From a checkpoint of a small transformer trained on Wikipedia: 8 layers.
Each number is 200 + 20 x the weight over the matrix's rms, rounded and kept within 0 to 999. Layers, rows and columns count from 0.

# layer 2 attention key, 64x64, rms 0.112, rows 0-63, columns 32-63
224,209,201,195,218,230,185,192,221,196,185,199,213,197,213,194,193,213,185,225,224,194,218,192,215,179,223,195,153,212,234,201
209,211,211,189,182,194,171,219,190,217,187,192,211,229,165,198,186,177,182,214,208,215,204,192,233,232,214,205,209,229,190,203
193,213,210,199,187,188,184,211,217,203,234,208,179,241,205,191,193,186,215,255,172,223,196,188,214,210,177,228,184,208,222,215
211,202,220,203,178,181,206,222,216,206,213,210,187,189,204,186,187,212,212,203,185,218,206,193,197,197,211,209,214,183,205,220
192,217,191,202,204,181,204,201,195,192,184,195,197,191,175,232,212,225,173,187,191,152,215,188,185,209,181,203,220,184,184,224
242,215,193,182,201,215,218,170,196,208,223,212,199,189,217,210,204,195,244,172,217,189,219,196,194,184,198,209,212,146,187,185
231,191,193,197,270,221,241,166,171,160,174,207,212,107,214,234,217,233,203,123,230,188,208,224,194,207,264,193,177,153,235,216
175,234,164,254,238,249,281,178,188,198,159,228,257,135,202,241,226,215,183,171,227,125,225,260,234,204,185,217,213,196,196,207
226,209,207,210,172,199,194,185,180,216,168,199,192,192,190,194,193,192,195,193,186,153,224,244,212,207,201,204,174,219,190,193
184,241,184,193,203,200,233,202,203,187,213,177,209,186,211,151,220,233,218,174,212,213,192,178,217,204,204,228,185,192,205,216
192,194,177,178,160,247,219,195,189,187,216,219,167,207,200,205,199,199,157,175,178,178,220,193,175,161,204,197,174,238,221,198
209,198,198,187,194,197,184,172,192,183,175,205,176,196,205,232,222,159,188,189,227,155,256,216,224,211,220,201,185,197,201,175
190,160,215,185,186,221,205,202,203,195,198,213,204,195,162,200,182,167,233,206,219,202,194,199,195,204,198,205,205,191,227,214
201,204,205,210,208,206,210,204,184,209,192,184,154,185,196,192,195,201,190,201,206,200,228,220,205,184,195,195,180,208,222,194
194,233,224,219,200,233,167,157,171,194,173,185,217,211,203,188,195,199,227,223,223,166,222,216,178,162,150,177,203,223,212,210
188,196,208,219,217,202,218,203,157,204,200,186,217,183,194,189,195,224,209,181,219,215,222,203,177,173,197,198,219,179,149,210
221,187,195,208,198,238,211,215,254,203,225,206,186,164,219,174,214,225,214,191,194,215,210,198,229,207,223,220,223,187,175,226
199,171,234,184,194,200,192,207,183,218,185,212,217,217,182,204,190,194,208,203,212,226,216,231,212,185,207,210,211,194,190,224
184,205,212,216,200,211,162,199,230,190,191,208,190,192,165,206,235,172,245,252,208,202,223,190,201,209,213,203,192,214,192,181
179,164,196,201,215,219,207,148,182,167,202,181,170,198,204,169,210,207,219,192,227,192,215,191,186,207,222,203,181,199,193,212
201,187,176,197,197,172,215,198,207,187,236,184,194,222,208,171,244,177,167,208,197,200,195,168,184,202,202,219,197,186,201,189
214,201,167,200,199,162,164,174,195,227,203,179,179,182,196,259,194,183,202,200,182,196,219,234,170,213,200,183,190,228,189,188
220,218,178,221,217,200,204,174,163,194,195,191,181,199,192,196,199,231,178,209,167,164,191,228,191,211,193,182,201,231,196,158
198,203,213,191,206,234,200,181,194,213,179,228,179,202,214,203,203,217,218,186,204,207,218,193,185,204,166,173,188,217,216,171
192,195,209,205,192,177,207,204,204,190,232,185,196,200,228,198,199,195,210,197,204,214,208,181,218,198,182,202,186,189,193,194
196,193,180,210,237,186,188,230,205,211,191,209,204,218,184,183,209,194,230,230,208,237,235,195,220,189,173,195,203,205,194,204
214,207,214,210,233,248,210,177,191,186,204,190,214,189,191,193,194,190,198,205,238,221,179,185,195,166,174,176,200,183,194,187
197,195,208,197,210,199,211,196,225,211,180,203,192,213,189,216,177,207,200,201,182,230,191,205,205,236,192,185,189,239,185,201
199,205,209,207,218,186,171,179,193,224,227,193,217,203,210,219,206,216,191,197,181,202,188,201,199,212,184,195,209,202,189,186
200,198,210,197,234,167,180,248,193,221,235,209,196,183,197,184,239,209,212,196,204,230,200,187,180,217,231,232,197,175,187,221
209,196,209,239,175,211,184,227,205,188,209,161,198,210,179,184,225,223,214,221,204,238,193,192,204,221,225,195,194,189,179,198
200,205,244,183,171,209,227,159,202,152,197,209,201,223,210,194,217,207,161,192,200,177,194,180,199,196,211,229,206,208,232,197
235,199,177,215,216,169,170,184,179,172,208,196,182,206,169,191,213,204,185,229,182,208,203,189,197,215,190,223,177,193,228,182
220,187,225,163,197,160,178,219,193,207,241,234,200,208,186,190,184,196,188,224,141,213,191,213,149,196,207,200,203,210,216,169
174,202,188,230,191,229,204,199,202,199,167,178,214,196,219,223,227,211,189,165,250,161,217,193,235,219,213,214,191,207,203,216
198,177,241,163,196,175,181,200,199,201,246,258,166,212,196,136,159,206,196,258,94,247,166,176,111,160,198,177,200,200,219,178
180,215,209,198,189,177,190,216,212,199,179,180,208,160,191,203,180,209,191,195,212,211,193,191,196,184,197,210,233,239,218,183
198,215,188,215,173,231,244,198,210,207,181,203,192,198,211,224,196,193,207,167,247,188,193,196,227,202,211,208,193,195,174,212
212,203,170,228,227,187,200,183,191,208,183,163,222,177,202,243,216,215,221,164,232,184,212,218,237,253,221,216,205,202,180,250
206,197,201,188,194,181,199,191,201,217,214,199,186,197,196,187,186,206,216,227,148,231,191,200,178,190,204,186,213,193,183,206
179,191,179,206,209,192,214,215,213,182,179,189,205,202,203,211,205,195,198,200,239,203,207,198,215,207,201,197,188,211,184,192
187,207,170,209,195,197,186,217,194,222,186,193,211,197,234,234,230,181,197,202,199,209,156,174,192,215,204,210,214,183,189,236
181,201,213,198,178,205,216,203,223,189,223,193,185,206,206,212,216,198,221,194,233,195,198,196,225,198,208,202,182,191,163,190
207,178,203,205,197,187,176,224,190,200,202,194,166,201,183,189,215,186,200,241,158,206,201,218,200,200,195,227,197,181,236,163
198,226,189,192,209,212,237,199,207,210,199,202,170,210,205,206,185,203,202,224,189,221,219,254,215,217,184,177,207,231,198,207
192,205,202,224,212,217,241,202,216,203,202,203,173,202,171,209,207,227,208,166,208,190,215,222,217,177,202,212,188,210,211,235
224,217,171,185,167,170,248,211,204,221,203,214,198,219,192,190,217,178,186,169,153,189,226,204,185,202,180,201,220,199,180,195
196,181,194,177,179,181,203,204,224,201,204,208,197,212,210,209,161,198,230,196,207,190,197,204,199,201,187,186,184,235,214,203
214,225,203,222,194,205,201,203,202,205,204,206,167,196,218,189,213,181,207,226,187,192,185,194,182,206,222,194,231,225,215,150
202,195,196,228,197,204,209,169,205,192,217,219,222,199,193,187,196,197,199,196,246,207,216,193,233,226,232,174,207,195,216,195
201,204,224,216,172,169,215,194,177,212,216,210,183,211,183,215,187,230,203,223,177,200,210,203,193,201,200,207,203,217,198,202
204,188,212,183,218,224,206,176,189,180,210,252,216,179,196,228,212,197,185,204,195,235,211,189,187,196,194,228,240,209,224,202
201,224,196,182,188,172,197,204,214,189,199,187,217,206,229,180,177,204,217,205,176,203,206,201,195,182,192,203,183,221,202,177
194,176,200,182,160,177,198,221,204,239,209,194,187,190,214,201,185,186,197,206,176,219,191,215,187,184,187,213,193,190,179,181
207,206,222,188,182,215,195,186,193,203,228,198,216,175,172,210,178,200,184,219,167,228,203,222,189,187,190,173,191,200,212,172
226,225,199,232,211,239,179,183,203,182,152,176,186,191,215,215,211,172,200,215,194,190,192,174,213,227,184,216,202,179,184,210
198,205,237,159,217,213,202,176,193,182,206,177,209,166,192,225,198,235,215,213,225,197,193,166,201,213,203,222,231,176,198,220
195,215,194,201,180,230,205,205,221,182,194,187,185,188,200,202,190,215,177,171,245,209,184,221,191,206,215,193,204,195,225,184
216,240,205,203,194,178,212,191,179,205,208,220,225,195,187,203,206,185,201,195,184,205,195,222,192,195,185,178,175,214,195,230
201,185,213,213,192,186,208,227,207,168,187,211,206,210,244,203,205,209,206,167,207,161,176,189,221,202,199,212,181,201,204,222
192,182,175,189,154,233,163,186,184,208,213,198,170,231,203,191,207,197,249,194,199,234,214,194,197,185,212,189,215,212,214,177
212,214,206,196,211,173,170,214,219,178,198,221,208,195,196,209,199,233,194,201,181,234,204,201,198,181,218,191,217,203,209,182
172,209,206,212,177,231,199,195,179,152,187,189,220,189,219,205,191,190,197,196,165,195,174,214,223,228,197,199,200,211,187,230
196,201,203,221,204,183,199,210,213,183,198,229,197,232,208,198,209,188,206,197,210,219,207,187,210,192,194,197,220,198,205,193